python train.py --d_model=96 --n_head=3 --norm="rmsnorm" --qk_norm=false --init="normal" --init_std_up=0.0704 --init_std_down=0.00681 --lr_head=0.00607 --warmup_steps=240 --schedule="wsd" --decay_shape="linear" --batch_tokens=[8192, 16384, 32768, 65536]
Each number is 500 + 50 x the weight over its row's rms, rounded and kept within 0 to 999. Layers, rows and columns count from 0. Numbers have three digits each. The size before them is the row's rms in percent of the matrix's.

# down: layer 11 MLP down (transposed), 256x96, rms 0.128, rows 115-160, columns 0-95
# gate: layer 11 MLP gate, 256x96, rms 0.148, rows 116-161, columns 0-95
# up: layer 11 MLP up, 256x96, rms 0.129, rows 116-161, columns 0-95
down115 093:489562566382561550498460556535520483512478454604464470582445549430471415511502504394520442489514512473595523475509593546482542461503486595464562554423448542476554572421461493595502598520515518487551471505460491473433474510535450583541594527527579499474544424463505491534550514551484496451
gate116 099:545507425470564565521514568461415554456523535547517494608642526509578529517524476547494504471543496563461407430558520502431507508544482525372530615549535496562468441465493591485506540473477435465410488483439526488535469549448518494502439502569505517566510553576426438483538578532467491535
up116 101:543528603450506487513555493507499468553381551492508461459479522421551504456513522447551431492484542466476411560554539541501480535493530472543492509539539448440496620552509464418470481561456585466611492473577473528453462443467504480609527481529566526532490442447578546445369559545502534586
down116 107:402552469481538396467500446560572489577541430475483509525493512513516558437458493463504495519447471473455539495529515504441562499433368526448542557438440515578557469522482506566555545445487490498574521495395537492552525568466325453459438500461590411510535575453476530531495467482473495492
gate117 095:561541478531469615514474524594504521552518459471456536535594505520519404471532458565446434514494570487514520544532481594450548576508549535609504444487473436525435527544587462488466421408558579474531436547518500592525471458484475505466493514555523411475516539432530460578582538562573509559
up117 094:520533496506474413508587499517466497517557416537596364544482527475508564546514483491574508387441525562480544514488590509594472478506488531482485524522487434411529410507568455420492533582512492508543488466599592432515516524578495486521482488452497553487537389531516477384553555473493522448
down117 095:448565422456502499546596514584560484466509499508467475570466477520467512518650483500487463479505549483537629510517466490532551485484420446603407561561546534521488490459544471447507466419541407527549434549418496572551523411514464501488468542448472538483434512496373476503530534500518534417
gate118 098:521478475457501528497617511475491522514520528433496454499595401555536523492460513490544528551561450546526503432561617520442525490549584497526507507575371503569512502353523465499480563570424511440491463523538522522399594536434411522485459460473496470514424451562493449507472521514568474548
up118 101:471441504463547496602503527365503580537470541549464473559457464557531521423495562430442522469452563447504507500538462369374494428473485557462594526485549497560518413487513469507517533440462535457485485496514393524463510513434499554472488462414476491501429571497470550417474560426469531551
down118 103:496435608601408488426525593450481501497545496515456486534467563461506573456514494527503533486469488499500508512534371374573421450518453470533514470445532584455457546540578520520563494403586501542587521491513580469551473482517529394515535516495488524538571516450490494480459535522419596521
gate119 112:489510472515411443498548553520593584504443509496498500541573527537561480575518331520515431508527543479479573479503507497483577556481536531434563478536435556432467472402603550547502472517504509533507503602392467601428465491483427494474505477549505473504535534453453494581449601479517518477
up119 110:493483478568527505508474426508464556516478560555513562529477515516393498670471545553454388491560491559572489461587422472454428522492540491461523526545494575433470477472480456497585421505456467563426476498434529491512405473533469456553430522509454523470556525517592505469583500492568449419
down119 111:534410581464530491525489514571534486484564536419554529608573492393615467516348531461501503444606472475523429382514512422464493528470525516418536463505515465481491489536493498526446476537544530498448519421557447552462506470506585510545486477502491510616458560476451452514550509471435478494
gate120 093:486580425466521415522439567562585517476506476559576511458572542455433457506539522516545444461463482567551459459536488402472643491558453542425491528515479505499484492460484555443428525561496438598498495592428542593458536497540500531587377489498462482466509512512446453477469452478449558535
up120 095:485485493532455491497553391520456562498498537443452527495497458626601550480525544438426464455458558456441464439466516465469462439567578498494541414580500460603474464477496533447434442443616461448465477505535488521439476515471478495481494542589463453535484550493431522620559510596479515563
down120 096:474550502510509483442460487586493507517477460526512467494516543446527584490495459456534507513497566467466562501468491499350456455611534494456634469605428444430552468492544486428567500450556413584469530500552514502470529491475571437574577508472412491586497492512570473523519487516537476627
gate121 099:548442509390491479528492505636449512564526460521557532615440427524495469469465432458488500563476507501502454520593541529502557480496505457498398487472501497597513524494425500454419514526489408484372503505520587559505521506547409487457494528549483540599543472429517388476518585460489498484
up121 096:446454442435495425521480596506617454501450466455567551574589531473536559519564594575518553537532526508538491445430555476519531450438486489518451483422540588536519430550448518450500491472555478566512452627566480492469541538474501438513476452375482421520530486489522509505451541510524588558
down121 099:522546499471514447459526469642520545585499588482528527501564469481489384485555528461512511451406479505390462563515556561475449470554486479561532468523530482437499530525405628510481464556525458524467593505486443531479515460533487489482385463483454430553461572527605472485514593462461505466
gate122 108:510637420488535475492553474556574544453515580500515531548472440561488382461459477507512457481489508486495468550479540561465469485469490552487564532451457466375414429496537537539482529535558624479406431570482591581408469521495536475474506376483460475450478545512504466484457541469528475467
up122 104:407572504517603539447372550535414524352421435541604519463489514421471589514480509549477426542473479542460534446387482455500527539561449477446444546507451464456481509498471536468506503488485490462479503411442425523528494495522498513548521568484481537471434405483509489531484561514435448449
down122 102:574622627459540445451423530485472510396481501452483431415506419549491515562492471557601481554460447557538533534480473469489511471478418489461494507422440476424598545484510436484534516531506600521580503505470455527546528493539505514436480449435443476575524459481580442583476514505423502521
gate123 087:528428478506510560567469451500599403454555505490556495531463452505465515559537479531585498515458507480552463519480513530470424416449533529458487446536459502586427464504545382513480565378509473514409441540525532492537632528506540580510510499460600525432484567467540458443604560503505466468
up123 092:516549517500589606445482459520380452588450455482499498568482488500442536482509410558583506453483391455410428460607501504503390557519498491560437488591477533489481528525499567526496495549496541526464535437491452513577492524475570465425522533498541513460582523479493481473496492510425577613
down123 090:542569405543478462591478545505461550525484470613464507623464468455515480504547438466548533543549619619550515471488475543535464526469451513395467463498495506488522448476462546501488439581560586512548486537485494494523525459456462608425429524497518382514563475511442455490516471485546571432
gate124 094:522433495553457521503426497485522438494451447538587397514503499485549498537504505517497567457487532496524466550474428577485467542484471420607546499443457551436595476498605429549451447507562537455560420535525511443459488461387476559581448540477526492472573512482445487650546450495445461465
up124 097:443544422471407457437444398623539489444594483536451492508524496444461482449502527550474542516482451357509530527488502529509466543457488509517462513545478415517491452537480601479506418402448537566480492549543439448525470486543471542568454425521590521536549414383477517459471549514534487490
down124 101:397500447542488497449566485453473450543490556542458363566476533448454474330531467493551529484530478447529459496550553509527500512521486597584454482488461546419473513536544431509442485505415552521528466496491460399562557458463546496496462578489531473470538439494439462434573561421447474450
gate125 107:507507422543517433609538437506434446487425573507523509506510431568485519485530566518572453612452522548532536497542514530541552523545484449602434478504491571495578510495507368425418521471571437472537473503548414491470513493474490521492421540439499508542584497404392506443523443467459494540
up125 105:463524532482510401597529350503511522530484507455520521521414499494475535461468520516485450525455553564496476545522450434495427459516574448475427518486430467432578438498521579490464464461506517568577570497415497612510482450559509469406547459538407478551410508482479493484382435448464501471
down125 106:504554540410534548540507509504508521503540530532487465431498497492408487496447556482430566510436544569478499474501461471534418476477501463585569600543444492494489498432473488533623451518540472515481455420515529405453494493431513612534572453384562547413508509491473446608589523490440565551
gate126 106:505553449519582481514523496465501410501552460547421455502481433534455536503498474546474537502546535430582523588553412459460527426624448512594448431553520435516501580396524431432440422543525501497525526510443504541450454500470418549569411536470487418452548498452555458518550521533470467545
up126 106:343429502618546542474487481512461528520522471490460552495463445514394529459495537484506426552490459547566527543475424538348475464507478459566477505485533533533388525405427410453461522567493474545478462481445412541539441494450480468464562563524573477482498450547482536558541514477512481531
down126 103:512536593498491481428487477617514508474547558583428505557413533512427532549391438464451541509478482499512482500547542521528586491535497500492433582572508491534478493537501611461550482531453520549417443526496486553455371486532506556553392572494477499554470466531525544417402492541466427540
gate127 106:530547453587448619535585470614556498486528519472540498544523517494545518567556478469602456529455470506535483418489604520443578527535514578429504571540476449484459493529440514438480542509457469420422407568557547516549512578570460552524448474531492545539432428566501482509472579456530494470
up127 112:484474566568513524578454611515365418545484473465531404517494498503516580428449535485495521511517542423426552604562419501570509517486409541518558489508558519521540452534533482541490488480526512487528529419532619521490436476540511586409488568540563524494531476539510482463443496613548511543
down127 113:372497476527555495430455563519497440496528464487495554414464440515573374404462475559487480569431601483515460541501520540554448445555377530621478494435452529537497503483536535497456499488458566457540466502556471428431500521468424458534508444442545515409514545497470546469530583475505484537
gate128 090:479581574503440565551415599471464517514447512505616535462482480485599530571492443392521474424445513435518477530576428571539444432432512513472545439574453520428501440493486500454549462554543450441504491498429518513529510587522483529551502550543444582508515489462443480517514497399418438532
up128 096:513515495475491564478513518527433445463514515476416475490528457454399466534490483511536448459479526597548643451448428534449541536428559469535487453389483564470526513453591467410486449476512520549507490494458590492586455437477438509390546459504536510449513471516466481386535519561421535589
down128 099:481336478467551498537588464505378439524509541497554467450547557511572430606501466528506458429500438491477501578530504489468543551507431460462503478528482486425497477551456457547468463542529468574531427512449570542439517573483559463529458492545447470556530460415484527524477524348559525520
gate129 087:500473519532496507499488522441507391447554496439535533532484548455518467488496384532497397469499476525465488458499435462584499502428465568540525456504472465435466557514595413520473467619555518486465513540498504473534523641488520541549529495619517512515522558568458431455542583415404558578
up129 085:461551431536463603521413489466529560436444525604450450458558468526442539380507448534570577509510489503578419560441502453508502499487518419556481504540470507581558432499397487423559568445422446498536517437534563506536479481513395501566432493450507494514545468460478530557514481520578486489
down129 090:404449555551557564475544540465476491460489458499444518564496452401435506474565473536498503581497419510475558498527526536501472475452513559503483547461490481523525561422556473649511495523592383517451439571583484539507524501477597558481519568544494429467406572500475447448527525508393464541
gate130 095:452471486432503594404498544506540470542545446581482517425526537447375438444509528423517492482465462376548503432581517493598425485473514513489463491541544403431555476498542440506532456508567541577515563464579468560502532551477503630477558456526506570445507468499541492497525562503504506558
up130 096:503513438480556381426505398569523519436560429537415501488523516459515469501504509501521454526490508527388504442449465547537396520502407416436502536499447430509494507566449434512461521513497448467535538546412475381555519549465507472597472438442475492549520541538414524532521455438582434471
down130 098:362472461559496564497517588412533481505455499538572452574502558556374522451386462495550480467521541514451434402517517506519437516516570585543473526596483493510556384513497527469523539455625481550525541486544509526431591511432485480486532481472504533532570472516509532497497497456490532570
gate131 086:429532473529456458509535437561574506461560503408500436357495417498515544483499598508446461432552527558571482449506617585510511560527446466473484465519434376472534483484542466386539547525508446524561494586465518488532556534486458570517466466557515471546518488565511481427564531515429519506
up131 083:448491463561448503495467560482550507635486541520560560531557501480527484521473466482511457563530548495444502553496487394448434490496430405472564576527551424487489455498493503515504504501497479559492602479584580505471514455571463571569502472396479596463567483482551528382437463397452445541
down131 084:463428528527448494416464489413485516473479596471553534568505480544517393519464402580546511508504490532526471570585514462479443564339589489554484609542545494456398442508460515586497542561570487469553486492509534512506488551458511442560603533490449560487538506538554529520480546529490509528
gate132 093:535515486501522526558541480511498609535442466512574485507570445540514430497637524542602503505413506486541549602493489451463518473491542458482458427489472538475464484482498529421439487479564466449436485511443375515525428544496501566556442482481519471455547611413490502475624585482558494565
up132 096:514491506451388459526456496490447421566531509530509540479529607427463533518448518413531553479479560493529587412457480526523539507586423569395450551421466430461522548425490491561481485588564579536503420485650500468485536479487489449489454479565429538494546501541529541525456479526451513466
down132 094:550549516458571504454558466521538425523435531488405468594515527497480529526420500522510479490438528426431609426475525546553526506558433475409578516473460486480490485482484442598408469518481541565533491524491627534510432434485511499531625423501422510452535551493494443512489484466458399561
gate133 103:554487407518502416495496511485574456455538529511521454515496415520499520537585535588456505474441540376496559511587515528452425490566508502521474479572531521576481461449563473467512400448605493544518513534396448519541542526524431526512490541470423577493606536420448467561519465471504591567
up133 106:366501534442571585499537471493433540442566448543518497541519545371487498459430541534572513460550429510541449499479489489501554546508545571485578484466516530543475491520463477432487502514436519515520495464504560551473477598491501578539470522570541515571466373498547462458619477540516478362
down133 100:448520447534549465472443491522511499479458482632425470505476572512504548545644456539562501483446500508601497402444510506486492604555427472602534453540458507467511457515523520491497475456499492570504380510592437473516496458514503522537545517491474492441507529401506617491605431476462553526
gate134 107:447509463536474409460479412545537513560393415394494484567463484501420557585540485491556519467486499465641421470457615514529476550511489512401459472497446501413542474459570492502544515475462474525522446574503534481576498537504522550516426478475511511569525516445501504573517615452494574484
up134 105:492404456410493589509492483457565447579480384460475457460496501475518551407537472467601551495415527565545439550526480475534475591465441507473510402540564494555548558445496512489530527552466522508527401506536514388515562569552443515496525504456556512531524480526456565493583543453609479506
down134 105:441515439423516518485549448509573504506554513507509467447410419537472510459467577548485509479454580552510430542555459561395547420521493510419578482445461507554477521454495544468626491554479546440514478590559435520479466494538445506474538442532543497481449435493460623408465570496521591552
gate135 099:519470418454553433482491600547529447457561515569465533495464457530541472451515461493438408530431537471527484526505497505586436533509562523449523471575535515492540625421561532474374403519615537549456482528512540504576560445439537525390526513514447450485530544425515485567439522519513529522
up135 102:497504578497504527576445565537483608556491526551499518545644481468473486519521510444428532479436507567460585516454467435473565524486523416561486556555427425522528483512491439406477481578511489487546536515466469526477544457549521462556410547384459534412475521477526519493504415608518561570
down135 100:497549519512527488484432496439498549467534473565515515444487355404567632531552538538553474486498531505520503520552550526570519539477517537545530464425479536448597537530569557437432548553625512438476496533572409533531565505548451480520555570462386547531587532484483476482491463502503441505
gate136 087:553415485463485516611456450591523491463485493640546550447548526553481504422564589523521535499520488570490558496432474492446563490500481433513498513477494445491559657483528404427517544505521498565530560500496453553559518590531474546479509512489495475486468521600504468478564488391426509566
up136 093:528493417408474559505541467582538535425381411524592457462493559459524470505505628513563465486545544470512491590466486542520530498435532493494450478470507522465445578546447437425516558426429483579503482519458545596498520452467479459527416477462560471568529525511516499509589623506488516463
down136 094:448461552479440488493499484441412446413500472482409488524540477569517502488612470479485521518505439485439626440531470512400533555566450500481406514479518478543480477467559477511591412492431482575489579454520502470463557489576581506437444481599478539537404587585461521519507504498488464436
gate137 100:498423407481503435525496546512471467491516498606418447453481542490530507629494485527440468578464503406441577513530444595556532505522520519469512482570499509447440551481505537444546467523482573441535454472547470440461511586513444486473533567533517577594563594514488475569566498404426432544
up137 108:447525458540434479494541519551459488451550496515511638553459515637581532453451452582530385541498452515457461466440548507510456514420426491511515504563505474504523469414496613508538457535502484425500488521427411557566487520546505462441493518416514467466495550499487621477486513493603434482
down137 113:612453549516528502498464595483480512510439511452493521429450565485430436473528540488500509457498485487441493477507553446439492479418521456423583467518471494511545580531530414527414517522510475500416554412460489609437440438467449535538509453549485577555375580574448546575568484468504503568
gate138 100:478534451470466423469571442527416494424533484463484448485422486506472469483487529440472432572395494455492606495485419445535509456476505532622460412457463538526502548396531520615455482476518508553485458578410579504551579503464469498531498483514518518520586487446435401487503441506411518504
up138 108:538504544555505477515464502504471522513519486331484468564578486481540434420496597489520456462544489499523506563454622513473599437448458526469441503496503478503508534648455543490437532437496499518496443487453515500437467562390536501524530575550509454487588539422469536440557461601526469518
down138 105:463483506498531533472507481442563473511572459450621605415509389463554433552408466536556493425516521496514508586598549485536533498527496471429535472487497604478473491496546517361560469469501450454505457433573513531509515455545483593572491460553499549450512591538565499487577549513537485493
gate139 107:457410502564524468503521423480573576593467414487534480521546476470511550566477450627516461529497543452497431487518524565621523585470555584476450475523505527443499558474521559512489362558443510455497459616531465555458456589541495483445555458444483482525554560544506485498494559507510443467
up139 105:507543480474530586504531481515395523395558454553527575495455574504493516472496495461430419587510584562466510599514494532480542489410480486594460588480470470477526495501606485533508508550514448510526424459442532473500381476495483423522549477465504438559473534424408543543527432436436424462
down139 105:558538483545569501524527561498409507517472480427503408508518526465525476554536521485500578432582489558505435433502535464442477467450579412516558425595513526438555548427505475459448471551525518482478478522577445530493526569429578568523493545528451394535476418523357485483440499482522411457
gate140 090:488546479481422462481493561503582441573557511506411591562453599429567457509517436554484393489453498496480495453542482453440530506462482477571501582435488413469587549450526473514441462434489507456455537601474514465540575544438474421456501513413491440469509568387511521561472544449481494513
up140 101:445591523479424511527597433519506504556488481548470534528502502481565401471508473558552465562457421564532502462561556546499435537543428558579507589503510589474552448467386536443495523511458607529512417564519552533507502439517500564574406527573505491522528456433560511432489534540527533570
down140 099:590424435547468462520506526472573516441513455551390510554545491554510587563446563577442492432510535452499441555505495449522470524494573457596499500556498544503408480544492555560526490439605454484468461561449532533513465531540458470466560499497414533510569469478575436510549519543457387396
gate141 096:461569536540568570475457563496502391433536529524506527536561436499479452482536489540594476583516486471508434468481508596560528592419507464500434466588422539432481455460530491470481566468437398408513412437527516475463588476544493577523482572513529553606569453497494475465516469471498459541
up141 094:544556457533548578485546435514473467527513491539521506508485614555577502515523525540483460461548499498527437532538591467470547440543517615485548549457588485459429475498415528433475515477475496538521492403495585511523572603478567419422513597572485537495428524492521407539513540443405578509
down141 094:402470489452494583485510516497474495480479516468499561461475527455506496410390471546604431541504520515457580481523450567474459558535525511478493498466454417618445645596490429477591418413553543423581559453434507468446512484546509524488550457536410469493506478461508462482459482501501536499
gate142 101:535499426475569552546481594542513459437479453517573492524543457447503575553531364462497534520538512505560564521524445539552428540549531576477547559529552511490476491526531407481443505483593498465516450509464600558440491460539451542472513497507540427623623526404498451566533536498489437547
up142 098:470462492479526430478478506415545537540532506512446505537466466510539493489457510563556490501511601493463418542467578491487579426478536447434382503530415371572551517471509504548500419450392587535507489448563477485458564594452434581537457554441492503438487528418473530525476515507518601539
down142 098:537510426480528459619454592497492492573527545444478465496594493507446537515557473503643501434523548509387473439457471504555447501578547492544491527442464580395530460477579461571449489527543554491536470491511538455482614532532520472392450507479577449483535473534494465485455494494431511419
gate143 110:460546475509426476500519529451487533446413519490435401437569479451561434542539574520597565511447465483511520437414499497584629538526490503470448476484463401442483458517485421469476570476469458503490419569459523494557540580553510457574471545520590502459542548538512513432619535511501450467
up143 110:492563498525515431504552529465439505483528545554577562456434466500522535477510504472503463503439499525486482491488473537611486481597571578526486506542580630528566541473451554527534464566520447545394545547570531509567454609486487483438465461442508515409430510515468486590512543648504502434
down143 109:518516564550489457485589529443509428452416491538505444495600492560467579506589461506547445571515516520453457472590536485592513404533538488372527421451460478523491529500564478483400494579464535418445542595488461460513442501489513499402554550484501433465581477501476561513494535423496507445
gate144 112:514555441519535441454547476563486567520488407469525380595460565570444491517459486491572504454498550437621515455491520564523488567500437556485525556400506576401517487556476569563516448485536505434514500593495409528459456518553499440517564503502526468519515518536411447464564598486460464498
up144 110:494478508530606460481577541567455625466554469554519448508495449568432417445460459548536506487572443529485481370521556442575442546473465515422470529473466528474437465527372557495490471451452481431474515506506497516472535516562548423417604542545528479522509523566464478418507557502488478429
down144 109:473429490394545520395552485457435445442534466467515559453512454573489486515426501457471493550544383588558511562491471475489494463432474557487549512545485494567488590550468448481543498510570441545445574482464520500429501546539580568436564456599571546414518570536489475481570478546458475431
gate145 109:444559428491505441572554593484512537481506445468543497540551462417580435534542494454561470552470514414541532475435483579618559486452471516529542514468430458515521478470571449540482462451546528485494421558393438471501452450497408464467581552551508464521546592532484482512589595536446449502
up145 102:427509538558538464436480544477476448412564455462504569420434434474477563555474456558501516580566511421507570480510419494523619490466491517469629448500472564564466559490473505566456424473486492561502492543475414461432546475550458476510575591493554549475552455564578504473436531486540479443
down145 106:526561512498489495496474514510442414415500584506535630509469508535537529371437488520528452487616514509456517503431493458531549451505601587446523482522503550575476562474428539511586538483450521582514581413516459555408570545484553450447443466521502504511460491471497486414508387505470497537
gate146 099:434564479525595563448465427565479523524562508517526528523460483464458432511485561522536467483484500467495379496457483596539523533594484525499521587499544521476486464577554534421553604488516431427520547561482617497444555504639518550592526476567460443442464461472528461534566505535468471479
up146 097:482460531580518454481575596460474532480505478465584485552588477518595558508520452513579474535512515537501628468427596526561521484428515499506464497506420459511480531424528558544452445457455534489425486607576454497494419471501434461464460556532559556527546543577509495496404531595536539445
down146 098:486534481565479436512506470540506389531586524547439530458515547484583473468537536465551497547534541517538449450452490563575549415605436572521460523503581426500518497445493581485502452436407422459499501480436479474461527474554511571510472412479476505546531418502418483554514531540388373474
gate147 096:578492395397532491523434516513536541467520457558528467442448430405534497557457509511534443466466512544529541515536474516549520498447439496552487519572396487533514521492477505393444539550538595509361393508514512542477455520559499541439536566535534513534461471531467501519555536548435527652
up147 084:533488480533495580529523509566469595440471540536452524333469470576558479530468523471434494441536505613491562491484526557519474530477491452462505431582502389490568512585460514422438491557485550550502551495490483632475415441493557467463560562499468569506490482483498465458533523480466444591
down147 091:487471530576438560484490478484459568577471548409455506487495557501540540430527499489545483395552500541464522575527598534481516607536530477474497390460461410454535505534485563508488372512568550511558555562526425491511500504605600586538470445527484421512434454521524579500438541481503501512
gate148 098:486485461511507439452467513613545587454430560481532529478510590393429495432546541393571462467385454457563499455514526478421535533529458533439469514519486530408549427484460462527456535476499467431410554586458534466480494531495540442518552493495632502515517480504457490404509504483524562561
up148 099:485507457491536524453551571539568383474523465509528543499427485454571484511518524570477525573552375470498460534482483468515524520461603515502503493505524567432509510420486491553533514557484456514499581415469505538463558548550525611491427419499436523584433439427554498480445652525451559491
down148 101:547560540590566545480491501541522512545485561564520443557555434600521492535499586448454468523535462531562527340509517450512484525364534453494480541481447486453465505484535526453375459469523541418520494482562515506505495492460539554509431563481461512570444451427436523487484640473517460487
gate149 099:505604468600452491519603567474520584507561461486552477409549532541544543533461437499491461494512440529536567485490495595544496552397546508415588479444500429485532484476610512570481537518461499448459409525501543517446433421461394479441505495489506489530473564578428499540459573475535465504
up149 108:471514491442579474471527473524524537482509502568502539490513412501460410619508509572469483604548489530492445493495466478530419446452527539450524514344490465449406513382549534518553495476473499444389461487532584466542472516591417559492563486471509503424545504457536582507518514427545442481
down149 104:566461450468535552551439505538608521557513536482538541597571489506404509559411496462583541461481450508513572489530484473467473535397500582486488464530551467445540544596449463491506485550471545523553449391517539431460423493455621499487477577547373542476510538521507537483551447452531523528
gate150 100:455479515435468403616515475482476544599510509484471490509506546495529481472503568437539379565471579511507517440508496486558485424535535478531538567606540393524413438512477523459487572484559542411544487522500498634497452549543501542558506508519527593561477445553536425450442498509433496552
up150 104:524410492553435445567417484580547517544496493523447455456480542430445493501476542471553521483482620524536537410523478555547443465552450515529510451505543570473558563503469494496459530444510523413471581485544542445501613464458529524532454528460588553594562563524551449504530415387410513507
down150 105:426603427543556458433496475493537498409374512569509544532401456545549413514552561490485433545563546479551469582499530488436485550501563555553438503606592431472410517510463470509526510472482472470490533504493577463504476478490501497514575500639461481542540469473498484517589491485449501432
gate151 094:502516357513540518555449454489565515413566493509483375523557432476470473431503538518578541562534590462495457463463500557518492493503500523462510477476428499500476456577460451496533560545516511563484417572424571495532529587500458555540556470503535372536508485578470386485562488546486415542
up151 082:483488566554491468532489509499562440531501504461516519538512494507470427525499441540483390471382385460567500558559483517425512490455532503518562474537497405443531515423553437516452444454560509409615515490491398566460376510532483490513453574537425587502554566470523491514392501488508492520
down151 094:407490468578539472454490514504557505490540454571545636511528449518527476493602440492560509510491501532568426559520560553492468422510423426557512493508441362469634455435577493524459542498505544484531430517428469504482470519570539483528485448479511488501422425501429411526545525544457449525
gate152 093:557466516420520441472472400502443518508434423511513460526376528553543458516550480501534470527530494480547359457445518528515452528522432522559470484492543466514490424588476543491490549496448410512481535553625552561613554545517495515493566490606461559516477505535541415509527558410513444531
up152 090:509541521532516522460538578571509547466384419584444506461449497466544505519450447478496509493435600483496540478499509528514555524470429477398535473441540524639492403496480573443494485587532570365593475419470430549498501448501533524456487555573507570513436518479518484519541495501510573547
down152 092:518509412487504510496529466525534458533495554534513555514485445493558482473488543616430499539507483520369501463425521510494483504470491587390525413575429366494454410558469575517552453463486572522615496451528434534524500502476580544617476545471485508486615451474475494460522481502481459465
gate153 108:461582459459619484466471438576499448444483515390536484583512523495503527503503496475531432464457473471531448500475475493498579522476479443568552541550450438539509458474598348539421541518591481440541365543477526491496488479540454600548506466480542486506549521474467496565496577478511394524
up153 100:498506494482453520523469555476504496507468483543506493570600450468461452352459464481515536563450470520547554481493441460430466512552470598438432498470522442472450558450387584522581504465411524505530475506394503531513500628484430442455477528522412556532454457525461400439529451494463561508
down153 105:470491419515504582584548505510581487522521477477571406538590521514496490535519482505481451456412525441506465501396518522489564506503516497503571501564424413479440496473539486529516531437426557476604578518513564535466483538515513470528459482630444393494504491554479390433566465535384489534
gate154 103:476610465538454538424500567452497558481517427538531499423539570468546519536525533507552464533549538514474432464467525575442504533453389485448509524531533444412511456511495498560464574432504537430501349589464430534487416465485463464537524510518536398540461515395485509487472533448609479480
up154 103:427543530489502567469455493478589559543415499504580446490571544482439466567457479402493457548486441400400463563426462433445596534549403405522453487578495490497476515473490460512504518510527450499541498416539514451530528397494442492558514521448607517508454501456391508478485530475551508546
down154 103:487473507638473520542482458437523535491545409465506523513493491543545423450545569473470531524455589535550451515464545378446519474465498520546521554398557512548488443568521471587483534496363528486494475496573414568496537494508407556507493473411477500531551511532581485381504428530466507534
gate155 102:486395495567559487526572534523527468526517475442486461513439391466547504493555363502507446543507493490436527538442470479450407477431575558515516515550428482453487567432543387485429490556564525416569447429478505583395489514454466540453474549551417520501520511461533500494489492501465409550
up155 105:508450474498490467539505491618412498477609513424485460449445456550451516496475479450537443447455519594456462556545444454507508522494479580585439443468513579418423443451443417491537543498483492563542486535462580563461532541480584444420489389426419541509551532480411544478496495473482493497
down155 105:389505395432449498539558560510497494545454507490467555471509478505585546513575539500445418464600452541405522536474449577460485508407464445475462482521544388478502489523447424439528472463409437441553444559466531446558533512511430471539503537465538470522512509606481560535544401557464495498
gate156 096:500456397359466521472502453468567484520447473538457441489559526424535548503475557591562503542503489419508516584454528533453432514447536464537605540510509557492544528550514619545419457467557491496449552540500482499432470513469453535428436524451502519501398438492456473597529551459466432574
up156 111:502486444414460478490457462437445477533550590476589433495417492370402560517488581522523468525487561452536521512467527459472486539495505536434438542502473535363515472481536531517410443503471587464556488475487532540503474511641541435477476537429559550445532468562478462469583513508553426515
down156 105:679462466460483479406473507495506525494462491513497434510492477502470528500494546588534506473510489489598519533498550513480463522490487535543493426438474545422484571540513572471393476508498603537546489450562518511494478486502571468515393546316567556478517361517458467520521533477530508502
gate157 103:487545453457445521534552471561460499445535437579500452558474486514475471603489454473453515502426580461559566466439494575471572554444405572485478561524557512420446479464543522590405459498512489565458489474480461552480457511555498498466359512515525454524486489479366438589531555502539475431
up157 104:458344496497529537513515548410497542511522459556436515468488569519510551529458549521521503497607566524500472469473489452457439548519467519492602515518498486456481562441483526488495575527373532524503557409534555576384549498501543551488510406463517475541425398570445494521492579428559502446
down157 105:610473460419463552486444542492485461538509522496477531510486465511499441468414601469469450438529408466544542538382570503444464479501537549599427474480474493483527585466461510452525492564471516381509527444559486487427480532503642558507462585524564455555421430487474462539437468539469503483
gate158 115:523493438462590504517437579476566425513439378493467494487435521460422461488520454622474518571455517530561477498517502530558450481548557442535406476482506415419530529425523502561547470625451572578530448551488547469554495601472489449535512531490547496547482534454551486553524466518426458558
up158 110:445572529500568401491557505498411471538555548516501489473478592471602545480530592517439429519461499415474578530530527569496523407417424556597518522454521563488529437535490466534456448503408562501546558531487467523598439487649560523501480519485498484429460456499513442500531515543484514512
down158 108:455419519526464486533545492468477485450413496548459442555560425525590583538450549518450534456466509468480436484558447504483481454417455469442499533517445415507435562647422518493460441417395453513548509521438452514536460563457451430444531468525371527516546463537502459464528432471462517505
gate159 097:528597511627510423492587511527478573537548486489591449550496451529474523557480520558593455495451492472476484508503608532461506524534531495504564574493483507431529413460458463583521495513444508402516430533572522615516463495510479412485534443491474521498498589504456494474368591522553551472
up159 105:478478592458435509468437537583482495471578527460481490528511550518493533400468465531531463309411462500500526466498472488521569577500446480579491528463582552505528539481534497481456511535477385510528528491451504545599530588393481518571469456458493574581459503553407555519471506457530497511
down159 104:475505486495460506444508518447417487491457507514510538462412582517480506451497517565454414485571570512509419671467372474498487478514461454548523484405483548575420447413566462536565520509519420518468584486507492468571486564517494447474546443507462477441502476408600488528471483483461533427
gate160 099:594470458522500576491483588528589467484531495463428501461435507450616513394502538463443452499419539471490481512521504543494558478656493528447481461537545500484558536532537463551463422546546620540515540556500556493493522456416487498409544459577532431537441542418507481472532553546486526567
up160 102:548550452512470418474456588517404561486495519595480534453535588423568544471469491534562447587498428430555581559476455402545504464517573526512506478493466435509432484489458609444573473491496565469477448499551472441533405576505495434486486526496480517546535573500518538500471452462383518566
down160 104:450527512410561475470529471408421479440494576463486463505465484547502442513415531422511490445433428475567558473501485485524457507441418494566456519626435478480486492408498458546514499590496498497430492461451487500505599560491468530485540355460566510526524501506483436569445488377518565546
gate161 093:490503477528452621483483514466616541577526515439491496481602534554541521523508511509434544551458426414501425463512549580525472591554597533470468524552511477518620405407494562596400479516495562506553503549578507577538551445491450461505478474510503460416483497532511491473494437544508500473
up161 100:521497540505548608511539512433438511544525486437471518494515478557461451424480446525546509493462480528463592461473565433380603525502542516512548467553483450530472473487572511460545430472569421551624492552454419558436561595505504562449624490513450465531440421569555497497507450484511486487